python train.py --n_layer=14 --d_model=512 --n_head=4 --n_kv_head=4 --head_dim=128 --d_mlp=2048 --vocab_size=16384 --activation="gelu" --norm="layernorm" --norm_place="pre" --norm_eps=1e-05 --positions="rope" --rope_base=10000.0 --rope_fraction=0.25 --qk_norm=false --attn_scale=0.0884 --bias="all" --tie_embeddings=false --parallel_block=true --init="normal" --init_std_qkv=0.0268 --init_std_o=0.0 --init_std_up=0.0268 --init_std_down=0.0 --optimizer="muon_variant" --lr=0.00676 --lr_mult_o=1.5 --beta1=0.95 --lr_head=0.00626 --grad_clip=2.0 --warmup_steps=200 --schedule="wsd" --decay_fraction=0.758 --decay_shape="sqrt" --final_lr_fraction=0.0 --batch_tokens=[65536, 131072, 196608] --seq_len=1024 --doc_mask=false --train_tokens=829600000 --steps=6672 --dataset="wikipedia_en"
Each number is 128 + 24 x the weight over its row's rms, rounded and kept within 0 to 255. Layers, rows and columns count from 0. Numbers have three digits each. The size before them is the row's rms in percent of the matrix's.

# layer 11 attention output (transposed), 512x512, rms 0.106, rows 159-213, columns 128-255
096:116106169097146132098091103102133149159109090137157119137096142096141134146072142142104146130119096134145109094114125135136125127099175094119093127143058163116077165113102101126151140117122089168124108148149140121167147110096154095136152109147156119135113176091099099126101104106144113108167158139154108128152119110131139093118139157101102141173096149133113171121116121136111118118133
095:160148150129145158096173142126126104103131147171130140114111129138127154130108117119117132108123129113148144144169143156122137147147133111147120145128135109137123156166135098117110115123087123138159122114155108118069085152161141152122106134085133116161158119160093151139146163114121152168135154165169130141160147128107087176114149152101112116078161138057129094144122093122144133151122
097:122165149151119138120130140121148149140105160151126154154122147140133147140136121103118111149166150135140123106167133150112101141146082122111146140116132103094116147158152107129177111122144115111109193129124127132119170138105116125095102081094143131118109145147143183121082086110144117145111120140123155126131156087113141091142147139102136134108167132148096096137174149167131145105083
095:117094151111108130128143120110141110125126076113202112141074135143138128136099144175124109155105101149117150131153125130124106144187152141121143102129179139142145130131126110121138130146130129128112136109139113131143139160176136115131111150123143120131130141137106123137139134134106101138076087118191166121113150146128197105100126159154056095159121160145078172176105122113087132161096
093:139152112161129110134135132068121152111143127145124136155111131145111116151111070179121143110125136112106122135106122161134117136129171129109137122127155135143140066105156119150123114153110127131125110171066088127101133131104130132135146126149121125106129164141173123140101125174105109150158105089118106104134113120079132085189146153075109111152129174108122099108100134123097140085142
094:159109120061161112114139150185115085136141122104145101137115135111118123144138171136126127165145104067117138122099136120150136182125135115165117105148152091099147150102128104109103120181119153179133103150143123119126148111116135135105149129148123139113160126167153081164123169142125152124179157140116127138115095153090107141146097139066117099149126172095135142140210093102143157108141
097:113107163117142124157132092125141120150112127143102132149095128157156109150154108114133127164132101133168139092158154132124163101151137162131120102126115159133120147139111171108131174120112148109082151125149164156118093129117135119107121167107104111111152126144143113116149136155096118149115133153167111088142107111112163096164131137144132137126115184169153097161120132123119168107132
099:129137134098129070143139174087140136108154152168125120135152119128122123133125094125146157097115134096128130131110118102139095160136096138144087121192110139145105150110120119142083139101141109129104143130118127133115155098112099131137119110119131091144122120143136127116130090134123119135126118133117125129094116144160182109116119105096176128176085135100147116136169084183144101161147
098:143103126114123109125120107128081147150141123129155102138122119096128132120120051140086129097163146145122121096145145159111126142138112129114139118147160161125095146132128085106129135133126130171118112139133148102131109102108110098144173122097122163161116092136151139078131117142142138131114162106103111104145106115090076114125143154138094141096122158143122138110127168167138099138131
098:122172158103117173129098102114077113138155076136151106121177092120143124113142136148135104131154095115126132136123126178168122099108143082109090150106111116103150136180080149170159165110113117152120152124098092157123122095111097139142145174153091121146168127175132128077131093089114140147110113141140137106130139123135152134189097124143169117154147097105161112179136154140131112125137
098:115175133101121113155152097142153148147130131136113128120143117144134100165143150157125120103144148092128164115125099093148123089100069092105138142106147127125098135112130086133109128182126123110161162182120127125154122137149089129135085156101178137109162182096141139126120128133127137143117086142140121137163138110129091131148122158108159100155087165130123145166145109152105090116136
094:127162141127148125148153122145150150179112152169095122124156124087092092150135088110119151136091129115123126127160125135051145094123099127134143107119106143144152163146118147102121126100116097170134130117138124149131090135087123161137088124134153108092144135152189120144119162098119108173113138145129098140101133171125107140168102165130130125139167126142082055123134157082116109148161
101:109152108103119139144146119141092130135123115076164097095135091187093134121103077124115131079123182187127090129138140077145107150114122125149123114146141127074127138115139170119142122098111145111115120170143063116130126128119125145116133113099157144125104148151120174151114165142118110113105128176136109129172109077121125138137100120098108107090132143167122153126142133084120096120103
099:139142088081143150109118101098142092169120137155150135147151178124129082092170113110153101114106131126127168130137141109076149139113134147073114177139134083135127117122112118113135118163140134079122180109106150123127135145104145122161115136107158113160136120150136142153134091155127091101142159144141138096138167107182098145138098134103115139157164102096111102153088102084113131101082
100:099143110141110130183116155138095133113152117147135132105141143105102121158180142102067150156162115142143139125175145094100099089117112089143100121147150106080108153151097118062147110138180156100107133115122133114171135116142171144151129104086154124096091157122130149130140122164157134114124131141097136093159096150137144120111087176139140121126127137150151101108066121150136115078143
099:109126143123122121148144133132169146162123127062089163190133195138093109112148096101120140135145118159137130132112153054118107144116110152114171121085076134110118130152133133126149153130133135162091129155125128151137103117121168120140106125097092095121137143178136128123130080117138144133093131149148161104091109124109132127179092157140156087120123141120145133130082102153071113118114
096:102137144133139118138118155156091119165131142124141126101146156124105076105151139114084105128178141085161076115159142121144138107104104127091137156137128147148147156118104134115125153139127109133138148122124165164142129135123124132110155076134132159158101109143131147114112189164097140112139124119112099118122122120106134131142123154123134145156136146088103140131083138125157118139114
104:121152123163082133171141105146098136087166141173150133107142143125148107150126194138132132112154115165123085146141146114131131152139120159130116095121121121114130116118103106082138120125123116147133131143119179118141125115110081189124151161121151100146158142136150148175108120135109106086161165117126109138098101155120139144128102081144130134109119125140152128123107142078089129141154
093:118112169118116140139123110112108123142096126134108095150124152178161156141162152159135143121151131148139104135128153128121128126115183094174081130146079161073157142136139157145108105114105123093140164192180150132105130113122127112161156178111150113111094106115176128170118105061113101141129114109158164147133145127085141131137171127136142120150156070125119114151123134074166173123132
093:114080164148169093152136083148140116120154106129131126100101210113088122110139142152106128127133137148134146160113140100124129148210164116156185116130104128150141083106147114136134090135141088133117126100113124129134134118159131132102106132143155148138126116096132156152102110133117144124145139143110144146177145157180134111145111182118132150127080114159143127190131138149148161111097
099:073147095092104163152110129111148171146122127098094139100107144097149095123116109154065135151108165159137153142112134124116145158107132147141137125148111156139115119113165151141101146109129111178116181117156140107154105134122077111114099143088111145099112151092137135134152145133110101133139109101104098088104129092103139103168148113141136083153127159128117134125150122124120144158142
092:149139105134162112136093167111173155132143110131126146124049104113141126171081080095133139119131106100143132114143150113165135136082151113160115104106181147175124094147192124138171103107119115125136146099128123162127117129104117098139120118136092126142125100144113100133122152096147125142143146139114102164121130124130159151140133144116073138084183119114147083142163133128126144156140
096:127165136118114155117146096130188122137104111156112115136129086119173177179146138087097144103128120163139102132145150135110148114191149141139147099110154157132152135132116121096151113114125096116170126140123126117097113138125127135139097108143106090125130144070185144103144134121130131111137138101095135170128087174161120115131082126156086140123132106078127139127147147152109097126150
093:109100118112079103114151157098125138109118130130080155089117131117173141131148135125121088101157142094115083115105148092150148142142120168091116132182154114141140092139127097179126144147164138136108134109132165116154158070103118116134119114081157076097126138109089145146107111122146180129098141141097099127118139130115177154130108130122109110114145129167148104136140119148129143149137
096:098126140145124128155124145138130168139136161208134084148121097147124123126103095123114159159145094155150098187128105121172134112113120172091176084130124117134162156142153112100094075108125116106132152128135101175143119107124096097145105161119145145124127124101097138154126112100119121153110113078099118123107127131161177169161119148123093123133134124085165127151120119141092153177118
091:110113107132087126148133130153128138089106151128126138147123146184177129155104112132152104135154118169108118140101123147088154126123146104134133148116154128184148099099142134127130132073147146138097186096155101126125101131150102139111145119087139087126118121140120138195124159107133116084096150112118153156168152139110156146106098155119115152068132124171114154103138164096083156099116
096:100107144107120123117121113091101138154163099136099151160090119140146126137127150160148112123139129123108101150144132147146151131158121124137110108107107154125133139141142127132135107118150145086078154070139171164163088112127147087140191139089140165118099156146118154144171121089135153146108126154109113137091161129140132126097061087100139169129139107136137171113154118105116151140130
097:123115087169121165121167133137145124110121154141139164122150109156122143117097092140111151080114160122161147114130140136204131147098169138094153178124125137122174120152080151129125153113117137130113107145105103136129134130140137133115116090131098180122128100119105129131119089138162133127123175112121135156155115167129128106117080156112104105164118093119130108135143165134148148190131
098:129143149088113159144127108130149100145111091144098128113122143148111121131140096185083112127138121132113120173137116177144187125137106118157164102148144109126135161139167108158119098093113156140096069166145114130132082130132118128168114123148119150148118073110165136103160094164153148140132109134186124129109105124127112125167125143153152149173168151138131128132172158142125134091162
096:113129107164132154113104147202114114116158147083099103153137151142103146109119143136156157134130139136170123130150126148127120116146119152092106100125155117074154129151131109131117137181125114093130142116116105114134144124150157149144109134137091121139121135169133116146174128156151124126080118122144104119149115128145104149158124083130124123120158081121153161133105101129129144162129
099:160116143104203163141150085125155125159160162146164122133170126182168129126138146129133154136132117140138151125121097151141143138133136107129180163121215149129129135132182138127180077117101127129121093122126141138162158110145119119130095096126093090160099124172144128116184135110155143135151159092146144128111132122143132108115132104129109104135133141133117136163135096121121132128109
093:146113134134118125065131128130156152118124132121152104104184107128173137153139146143114141139120129147120143146131139098146110133090123129067111118113150105138151139099089119139076114113106092084108151129116117134180127086173149142150158154103092152116135125110154085126136149098136132160117176135119139118088171133137150113032153129095095121116126131145146159125107102155096102109126
096:110131100145110164169125113160121138151126118126108141161077133124136115157116135156131112129127141105104125112117122119140116131113125129092100147106119158129108100168115100058134118122122136115160139124134157133115163134103104108147115140106119073136085177115144157140135150154148120118144115077135112104133105140109105090201111122109109115118159119165145047135163097144109156102096
095:137165128158136124143076134154095102153126115123113111106169135115122134095120121086119121115104122147061154158151131122113154140119112135125124135119190108161147175132130134104168126177111152141154089139131112135148134107153105127142128083153156110086150137111135133144128144116175127180126147149100145136164106149145130147117108131140111136132138136083167121117139123149115165127110
100:083146137106148086119153111113153127141094182138119149142122163138179150095134111117129130143116152094183147153083129121105159125127131120143132143155070107132068140147083128126122096138150122133110077113147160101093161178146129115131134176110102168162184155100133114131136129074146128109128126116102089130111125117119174133128094129125117143143107162141096098107111146111132153090137
097:195165118135094126110113147070131136144108143143136174173093094122141129115137109180119135138118150110119137146124126161164139176130129122128111093105105096150150107126113086132130124163106137173107156148153077122123115096099165132149119140156114113103150122125089140123120082136166123120148103107122135130164143125104089171056127142150172133095148117122122095073131141094156100112130
101:165127123105064156104130144143149146132149115112128125153139110131124161114103107151093137135139118100130128100151139127132117145162136126100130116140072132091111131105134109139139090099098098164161157126172107129107093129124111169155160109117119120125140092182110122120128142184127157125073134121104135124085122155127090125117156149097146116144116162089124127127141155131093146158114
096:133107106091140107106137141133192133142129098118167134119112102129106124148134132115087132130134133161128146134089119100130150116103086137135158182104168122134127127109093143127173160115093112112093105175147176130157145120142140134110144148168099074105102106140091101134153141121127123173129129132112129146136136137147140137109126158154142122183172158132140111135105099112160128121158
095:125112111152111157139145123110138137104128141131109137168116086095113118172128166117123106105121095147118135140092117140136130095131136144131132127094118048129079128129145140153170119151111145109186135133142100097081145076145131087130110150154167133117140102123135100133182138112150108143110121069145131126096090102139139090121149127158155155142175104100113124145149103130122144097138
100:156155095132123133145124093136150155122127164123142101120157128114143098139138106155147080132116149125075099151131118114172089129103119129121105104104107125152101143130079141126122105124126096157126109115161126134161176123083145081152087150110089111146170123096125127159127106122137131086154093127142160119156117106117119140129094131082133162158170109147147151124160120154152147136130
094:127176065170092108152113138126142122168162106151162127123157131156132118109143149158106150114144113134143128115147156099137132134128102092144148120124178154146119138165096129138124098153126161133135137154136143120119148113115153133066127158124129113184149132099061156150134109142112149120132098143125086142120089143081087124139115155146104145127102115102136112109141129112101158132127
097:100148142163140123115110141153135124153163157107131134128139120137095108135156114073141141110124118133138140111104146133096140109113142117126110143153141163119143141109111114103147123110143112135183133105150185108148119089143128093117098146133149136092093126134094153123135150141156128154138124116141105155131137149134124109087106151166129121143160106146120151138159103085109129154125
095:115152141155143116133105105121152145170131153095087156123129129134099138132102120119111102155126152114155126104146170189135124152149127140159134145075093069121094150131049127142124098148107114112135133142130122118158126146094116135115139139142148120148115146074130110148176167149140151142131139117142125111086122104135098155073110140114086102134131145142184116091102121109155120093093
097:093178103130161107173091203176119143113095142114152132154110169149078152141102118126114128134155137133178138110124080147130107096136099153096143119147109129163156104165134115111121151156121133118125103149095125090131108118105145104111154129127085110120081136148125138123150103105126115110121101107124148168133148087132116131144128101181181137122129125149152167115085158160091164153121
098:158118094149112113102163111119142110145119137195111072122124067075128084173168125132146111114138148144117142114119100150107088166111130104098125142113116127126130151188151125091165168133134115103138156151077166129121119109141128152122156117088109092118122092133091150134196144134156137139140152125166100126143165131130134136124136159094148129132154117136118156126143109149138122112107
093:174110150118155092101131141083101114161097145109127186114142136134142161176152110146146119113117118100119135146186132154101095163120097097116072134156206130109087092105106112146139155118078129135132137168154115126155144164135152103101130131104111142141083111131138103126123152134136114126117104158102131147071131128105181119153129119153133149107171148170129143156124142119111120140132
101:153115128122110123101145087092168080122147109154108116139095115125103088138136140173123185140140143089121095142165133122122077141139150137114125138135069090122080086163122170130163137094127119116115164141068117136135084132097124134159158124175141100146130150140108105127104150142142128107175126117122117109116106109115153175057137119118110130106120121139123154108160138153148128089122
102:139108156118122164138135147169136187142153074135151140125108138115137123147130135142108132128086139145132115130134108112128106133115144132135123175143077159110067129133117119165110119151119141159091124129139134161124084121081159145139142139084145103111138136147128160076162117131074125129139142088128148138139128131133129119061131156142115144127143126097091106080138116123143128125157
098:126149168089098136145159111135138092114124157126160135161118110120127077129115108149110138106131130097149148064112113125146129103083094111113150160132166126171167140104123121118138113130121126092121116143108106103136108144125126151128148142174136127117087157134080129107152144120166109143094148112131120140160127128132132087145144066148161132148111151165124137125102115130135145139161
098:140171158096164109135171080138130117123058121120113126177162141132114123113121139127148111097142128170089158179158127146136155139154093148101096142086093136112103111152139127138123107086100092162135159118110068117107195146139148172156132140134134118167119188104152092130110115157082137146131127128123125118107126125099165171144160101113108159083156132107142136125123083123110123132149
100:096134133134109082135123135144102089103168109094151133101122094123157122107118140109128143135133155126080123099137111143115119109103118161168107134150131119092134106096155128128112144076091147144130117126112155127113124141146121134097129109148108131107114161146143157131122142141109120165144149117128146157134116115163138085111127138110172166125103125089123154130097145079117125143129
097:091127125169162170134152145127108141177117085111168128087140099113098073127146120170136142135146144106101105108121125121107130139058148107113138134138163158126110109142121191160125140173079144138134154134099101161135143157108099115141117128109111119091115098171142144112155129160140167165125084135120153146143139083178125147113131145080112106075155200128161115152122109127111122109139
100:103130122121148126154105161080089112133146132114143097120162154159162087159099146117118139142121217092167134101105152103109103128129117169153099137129153146068170120146126159121131147138063136145145130154114135147111140123134124154144109084106203092115140104121132175104123123118134144139123118097076137133125118126122126156068135090125143109132133141153161110152148132106096164126107
096:111117109132097141097151119121134136157128128152116146122103084149094147110128121155113137102131141166164131104098096103152134117151130145118119142151056147187119152100158145118114100145102126136079102145138124112132147095102103098143111123174093151119133127119108109120120119086138134161094131149119158145104095144129144153171099141116080134142132110158145113136135102087120133137145
099:150133098099128132101134174157125158140156146139162065131124120137100132127124136086080120079142130123146113126155095113152122158079103133135130130108136162114105107162127107120099110135122135167125124109104101127137147127165202109143164109131153093126104174129109126102117124101105180144117088128159142113107148147152146209111174104160151132123177138128186108141140151128119127120115
# layer 11 attention value, 512x512, rms 0.0815, rows 160-213, columns 128-255
093:148117109112127151094163105138135099105155081108133136118150082112148135126112113106090120118095115121161076125111130102113142134169094132096137128164141106140126119115154144118126115117100153174163131122087100139155126149120151167113135120168079123108126181136164111111122148122164130110134112136129103101107116096203141139157109119146173106176089097152122163140139123137150128094126
097:145124102144123130125134161130127101148157127149110144129117108151141132116101168144133164108142127115125170128129156123139120140176194135107150119147117170147128139139111137168111141098132114129145109101158096202131087129176156079161104166156081164154111138095146080117104142119161114138097073141136137143137135168105123125080134137110119125106126101138102091108138108112131118118135
096:130124128155143164121161124137142154134135168083118155136137141095080106092112140136136193132114150149144067161117104106102142077120097108158098125093125104159077119147119157125125096126146157141141139113145106154121163121127157135135139126141127162107162108109084155098099111116114114073172132104085183134160129142137093134138143093081125123074124129117135163169146106165182069127129
096:136140136100103122154133096167115105132153153117131123078107187123139129138129172145154116103081115129105168127118112141122186094145097113137166074104072128111106190099131142113109150144101112105104121095131131129116167141141127136156157091122148149138118139149119130100146115125123158154135143149141150090106140143161094183146137154154146146167129148146170134156168102142143131123153
098:160126130119117163129116156180128154111137111167179126113159121147104151107124102124097154123155144140112128125104099129169124080125118126113145099152144112130117138146086099133157097150101146069125118099127107143089116073131135145155128137097105139118159157105165147121147113152152122100116138148134132164118162142164121150102112118130177152122127130145070134154087138155127118107149
097:147115071142113129112155143095111107115140113118094165123140140094125075144123131114127115066169145131094115177084130102161124132136107128140142199126126128118139140136128159134087125133110147115145112122155111117114170137152135131121110094140135136106118125059124126142133163159160087136095160113130151133106150121121134140104137140155102110106110106106139118117153114103093101145111
101:133111146123138164129119097178071157168167142121102131154137152128131118087101119112118072098162150153135088140116108145097135134126162063150122123139111162092145079133118145091160126148133123127141119099137111166136135131160166141134108140150079149112104124101112139132148103149125109108181141144121150109157116140150166130162125136119135104128157138093143091112090134160099145113144
099:077158092150125134128131117132075141090104104133139123117123180157143113112154169133092093132108120164144128154090107066137124159135132092148106158152180137093137111141138153177148098106097145157144150147115100146131085131147151138116063170142122078098091155121106113132131112134132146171132132139127095149089114142161133139121115143075129158120145135152133126154143114129161116146107
099:114133106170129081135113157126149141094116168124132101102123146166116134117104132098071143115095139131117142141125121144104146133097118099109191136124133107150112154112118146064142096156117162145149125148124172078111119176138130139137140083127153124127104129078133096118111109131080112088122119148114117111140123124133095083145144131124141137100141160114115153088157104039166174146108
099:133107131097156105143145118128097147122118127144102137097169126114151117082083166105109092125096122129101138181146156153130099101108166125158161122152098127155110140158094138128073097143123108113156122104116140132076135118123146108111152146135120110139104098146155139164187144134136137145123118128125134149119137189132131115114163093107108126146118102165139126111111176156147155118108
101:132147132130106108139119142112104181098151114081161120127122124114145107166125122141134094100154130173118107096110123119158113108142168127117121122098145086136088102144135087137092109141137166076105097138138141113133152123124120126126149110139138149169098120107146119137123114130152129141121147123164124134118086109114123160137117076122136126096124106133163169118173104148147110111122
102:104153117144118111084098146133121147106153119149115126147113160082121136159153183118145145162119124121083119083128128126122078103102131112137158141101114154096099128154153095152124137156121128157128158138128152115104102137148167132146071154132100140121150123108145109106150120135100180139158118166111159148095110150124148140096148107094116154159143123103119115176074135175134108123124
102:112137154111126086112142147113162119126094125116098124169125130139122152125047119129153162097109138169112142104160147097104140155102160073139133147143132144118142143103115116140147117156146131135154068164123152082140101120087105135114099105141141129156084095133111175110129166169139151171141099116120128120138103146110114114087145107127139136126120151126162159125159106132164095138147
101:113157116150102152128132116178131124129133119098125105136123109155107134102147126154120115126120114174099148141140122093125142139134103137149144119121151161135113136106144110167101142109118107146120139139123104193111105104120134100171125108155130113129105101133099128143076132143097113087091063113111124182094095118117101125101151138134101101113072128110117140115126094146147145184150
101:136075115069120156117100138160129144137118114124117100092148131138141112141147117147105131093148139098144118118140150156138162122105140161110086106157100106107172149140116125128146121127140108144141125176162129089108105105068123152116102110123114098171118159111127084114141098105127128150179116144099097150111108111133141127166135121127083153116146116106117136180133138119127133126130
094:122117136100166151162179127120135151136133136140130150099120167168132115128089122116147112104105065135106139151140135118144160128140126138147149106130186157129130117103137146106103126142107134103074068125120145113094106132138159134149115160109121120130133133090112031155134073096148145120106141085156134168137099103115145149150099087098068126071126137142132130117095155131138116129126
103:119148119105155135127161114132134130144121090126099143120138131140131130147134153127184138145146143107128153117126102138124152127123167098147095145125164134135117161142121125158137141155127122124130131126134117117107178132142144098164108158158111123135105104138108165124152104151143140106098144188174152122103110139123088121102150151146144112149158094128143104126106161151117103107156
095:132148109145119130140159105145102121122091078164106121125127114119153147157127123105136126135128124128137155187119136110099171126125127164082179128157112150145167101144131153119104138123135117141141155097167146139160093161122086106117076123104133122109138165111149151164142157145149167156150150126143103107170155060119105135072117109136143113118129140108108107115131147163144094126105
094:086223140110127138144136146127173141189119157124110127130107127139154115103105101120131139151110086108139121078150154112165099160107084137097097122131051110136089104143108142105084154086133182103122110102136120164100116145112111124137155068112116104122151111126127112129112107107116136161109131100075126159119162104072149128175100133125133089099163164123165106112121136141151090150136
097:122135149135105150101133145126108136105134118123134081134120138164115153124142119131124137137127138143074132106101102202111077151161138142143110112172084174118116152137077163109112100103191121108115100078132140176152143115125138155120080135096149173179100106164110110094118116137150127121138126114135123143140138144160109103124108142125182121100129109137150149140187137150177134115122
093:129140122182104135088140062097079114118146139132123130149121113135116135133127098136124105133111160145152115141116181102146190104161099104087109194148108166127095105132129149091111144123157119158108093165124097145125094105149152191094092134097104130177117105148117116143183111128085140131128115141111136099150112126169094120105119118126133135120115126136105144129145150116104096104137
093:112148174078138106117131123122084130089093122133121110147139120109121079109151109124190109125106116095075083119131156153136127151113147115079147105176123134099137104088137171126147128151132124111109185174093140139203100148111115105129146130142143147136117124142123103161118121119094122181131138157123095106098135092073166169117178150158183101127117115155122099095116110103144132139145
093:138157104132167137133106127155100093118130161113176124152125085135124130084120132110108147145138090170130115132164134139130129118131129082155105122105131172116093134100139134098110168079103164151127089157137106155122156155129135152153141178132136158125119146070171103186144158131133126122137127133145106108155096182076110101105095133109143122138117150113094138120178161108156121147119
100:104146133104128178104096089144141101146100102112114124141137068132128103156137140138120049133125186147138166118121124128116112139129135099131071169126092140126143070121109113123139100126115124144078088100174158119131131131122147103120150150126117126135099124136141134096125105143134073084139148153132133098139147128098118152116125095122114137110171116159124141125112156098182147113085
095:119148119123163140128119095093110162108109126156120139136122103082079102087133130131110126138126123113187114109167094151152115100110103101116107116105142183084172132099103100130139107150162099124135124129133154084094158110110153136121121132134144145066156125106126160137117067131136106111179098147113126153108138096086062110136130122123159096200174108156102154147149133132151074159111
095:086143132123129147155135131160154114104110128094158128140131129105112099098132098094127142158140127137100159144105074134115146167122110115125129121141174141161114104122144131153152151126145125121149116161170134113128140122138083134138094113128145119124134141122135106127109134106058141090162170050168145135156163135144103087195142160102153109130112152139152147140113118106175128135130
098:100139149102138101128158120080118195171129142082133102122145074147074096159117130123130131104134084133116086124121156101137116096146106106138116101117095084159100099109151114152116121104111148177128134105139112156139172095123115122106138137121126121163083138143100160125148155113110150140137092161138097099142081118100179130119150108146109126078146144148145150104083159111126105091148
098:113127133124076121119119135208106175095107117155143112093107158125115106141126127143139146078130162117143174099125157133156096128138163133115126135098154134143128119141119148133145111137116144171132102174142156154109140124120115089120150088114173134103118159138146107092104128093083131121076185122124127128146135085128172146114151095136137135140113082061118135120088133086135113122131
099:132118151112150118150128147071150095113129129118106108156110116107138117110183156118126144139103112080105095111145116138140109159123114173161101122128093128142113136141145157101148118116129122125155105134140098129139103134140109129093131177175138106123127131182140115088105166163141124103162126162168110166142132150127135123121095144124112124126118139131087128146120105131116126107116
098:126148125160090121115106197127129121131091132170137143102137144113091148145079104153134118145152172158153136169134120137081161126115145133146076130138099157091118089109122100171123141074136135165158125104109140096130127162064118173124165097129105141097172093133151159125102096169116126134102073148167141117149127071117131135157132141125137143125116125125160155165124104138159113171136
096:078125101120136137135128165106130130122147094187099164120105096161127127081124118137135161125090107099126133110131152085136150144150152117192139126151146160108084117190157107111143144124184150144138130107118152118100057126103116181115133138150131090120137145102077169152124149155131144108135162121115116158175099133107130124097086134133130067094156096111149105160119143112146155136152
102:139127143137099151082144156115145134135124108119154120147165146154104110125149133100132095177144149139121115123118142098122124146157165134123164145100094069139138127130107150181086137179109137139130160117114140144108109110134111116132062116153135113120137115134121082109126123131125134128180126139116106166138120151123117166109137108177110177148130107148125151113151144118107162129132
094:135133135158143178086145135105138123123108143112099155136145103137125089096124118159089126185096134110215103110100119139128064124105125105154118092135102139110136130129117153174113111169150121113080128094115137128153139108131159121122133138154150146165084115142120136125096099118105144096087144115165123112076096124100220070112147150175131157109110139119177199164128118130139112119128
102:170109106173099118151141113136123108135130151122160152094130126198082157148103135154133114138131155105115163117144137163156073154127102170123141118110087109098160114131148152134156138117083082111129127147134125119152145127113090108124158126137138111135088148094096147121139116142087098143127155126136143112113199073133101111205104163134145117137102118096131119150133139152126150116163
102:104091175113115110103108063115125104132163113112128093116106141089128134149106158071149124153104080132128141107129128120074107100131135128140146130141150142067133137158120148127091117108110101127139172107122116126119107136148127117123132136112081106155132098146106132109102162098105145104164152140160088165103146128100147095180122129143151093173107139102103191121138158094143155132117
097:104113134130128135103092132121116106166152142122155119087112147141135156099134073098145136181165142130150133163132129172163132134179146163107148116125116115160138125141124117104127119100174106123056041163098098125126128146138168117115087125145164145129131151139136155111089104132128091130177163144136122099170153130167136097113132134177097138126111127131154098137154138140157172107113
096:148138145175103142148078144094077124142127137154146124118153138124121061116123116141101125151140065114160133097101146141118141096106178109142147110105098118076102123155157114152106132127141159144152114072170047158119173116104095128149110112101115127135139138144118115123108125119116127108170118105132114115095106130105123120151135099138148152106153110129148103134079120102135129124156
094:157148148150139121116116137126152040119106135187158130143175117187153129103165130152151076089159126127136122127139092118151123105126139094136123091138136096155140085122120125115132088105157101159103132099106143139144120117142111158115142167093108101171073149172145121150128137126115172137122099143149149099151150175130119142110143141087105154118071142130144168158161144139122139154102
105:114132151157119117112118165047132154134151124115133115161103120132176145128148124071170101087174177110149165131117151121119141168166124132131137164152108148144155111164125169108112135146153087139121115090129133128137145100145155147116113091107115153202111159092139124108135166088170140113114105115119131129119140155135129170119164126132142162131113117086149120133120118102138133092134
091:160121167110126170118152158096142106089112166142067110103103142125133088136125143128103114125159133128125132132117111131078132144112125128133133126143105096086101132136121113107137089143105124143101114149166127176139139134137127104142077130125145132102130146134142142110130158097162133123115100146156141095128140096107159118123110123118137146134116153107128103109121149109123143110127
095:118176168115137145109150169113107102152087121127110110185116111144138129098175168184143122125116129089101178191146127121106165093117115151149158153131105142177125118110135125132152127113161134127172116169161117158153155116117123132079123135108113110132155136129147043139095088145131147107124138151154148136147128111162117149101157138143128124130154106120078099150150127138132116123158
098:147141140118106117085160145098135113119129138105133118136170123135149115117099152143141160175116112116141113127177132113088135127142091144104116092124089100093159124133128104121178140107110157124112124129125181140083114183207133100133142128122108127120118102154116090138093099140145118131118107148149163162143111101097109094168121144182169137126123138095115157138164150138119132105116
094:163118158130139180119150131108117123165111126117160170142112121108150134119149144112158164113117152144128106140103053130168096119122100118151141173132118155101090134098133159136122133118154110134147148131147122124124155105115117104136129166102115169170117133097131151117127123146136126153126115140123096131121099138156117086159098159116136127073142159113121130205123078138154121101109
099:131099159145143184160133152130145143106153121102167149125075134127138150127143151114157119118182140133107124162161153141152117149147143126140084112131141137111089107121131108150107139111140150167134116097156129101151130142104142116135107078174117125118141139175144096092090140086139075133090148139111117128120090139134100101116159141148108138138127115110186104152099145129115141131099
094:122140145138126147125104113104156121112158160117147127128131122139108138103129132124104149112119098120164155125144119100145125144121112122125159089086164132109197157145149134141095064172153114106111145127130134137085138100161129116131141077128141128121104129134124151104155135104123109106121139121145142106136105145086100137151120103074137141145086082109138150120137140110123136112126
099:062118166152140101153133105186136140104112121152098135103132138123167169108106160124114100159182092140119131140115156127124168136129116111098112124106152146137164146112089131119144169147113115153157116131120140109109151070126187117118155149117129176123124111109104121126137155122131133137133121120061147143161115085158119151134114172138199134107120157108132138123120120122100114078124
100:144087146100104102137115133075119130112120162150155175134156129104143101146110123158121136120153131111099109128103130124101141131128128082107112121125148136158131157109104120145111107111129135150146126171165129079134136132147073085139111140100100082091119131077167132145110151094139098101129090152098106118131161146103110138157144146111157104100129106103134138148158130122120122158087
096:081105145147119138104136141172120110132160143120112133125147123137100124131116107074091106141117148121129128181157080110135129101114090110135092100110124126078118132146112127162107154155152122183160119118149137101101129124117165070117075136119098141114146115128122151151098160149122115129104173136171140108096141105108144178068142121158143098148127100058119142103125100098135085144129
099:085129080125100132126108087106148072115133115111131127103149159119124171130126138166148121105140107121140141123111117128166151144115119164155123105147131137119102103122109142149094104115128131107152144118151161102137101154100086123119146127136121127133112127103178150165094123137120145113094120115113071099145131143174114109095092164149180137167118165161145093095097079145129123093149
100:111121112089139146141113108127122136129124131124107152148149145137093117131113133157116101138125196101118137137130148139132122103081155115107160120110146132124120159122119153125103152141128097131129138152133127126125136150168145136124153101117142125177161128120127116123091128169126150117112121138103137116153119123141133138115147122091116087141120155149090148166109130155105138114122
098:147154115125096118104114108107097134117125108107110141091118168159134153180108185094099095068125134100140118105134158109118134117139137080104138156125134110143129155117138119132117109154167122124092159114149158115128099122143159169124113136128134088111153112124168111136111163148084157127124141175103088123144090154132131151166149138141107149139108110115129160140147132148144163111117
100:125131121137124124111143126168119186115152117103135118113101159116151134115173133091111139127090120137124136118097158129115123103147135084119177135150138119157120136134135122135118126127165077076130130071134148141122105099121148113132134121119114143162110134135124138104093100108147102105144114148157102119127113124123140143131149163199112101121140133183121127103107168105144095149133
096:149174128098121155144121151131145167122169124118134106127118105158147111178169142134152121151115149100103134132141120136125116147069118156136091113160098149114143100161150115139100122170129116134123084112097103112153117126162126160137110113136128144110130169109133126120130121131154084096152122103106121115129154109148109092126122103112153116113110141096102186125134127083121135130132
098:105119144118099124136134161105102133090125093109157152146130144138197131188135107154133137172141148177102146164109134126108125150151167146113137139104080090121136130162151179107151160143118128136144108151106154137127107137107105164122095119139100138159143126121151116134129138168159121115140121112139086163170091164138112126110102118162106124122108120162057120154121078147137134152141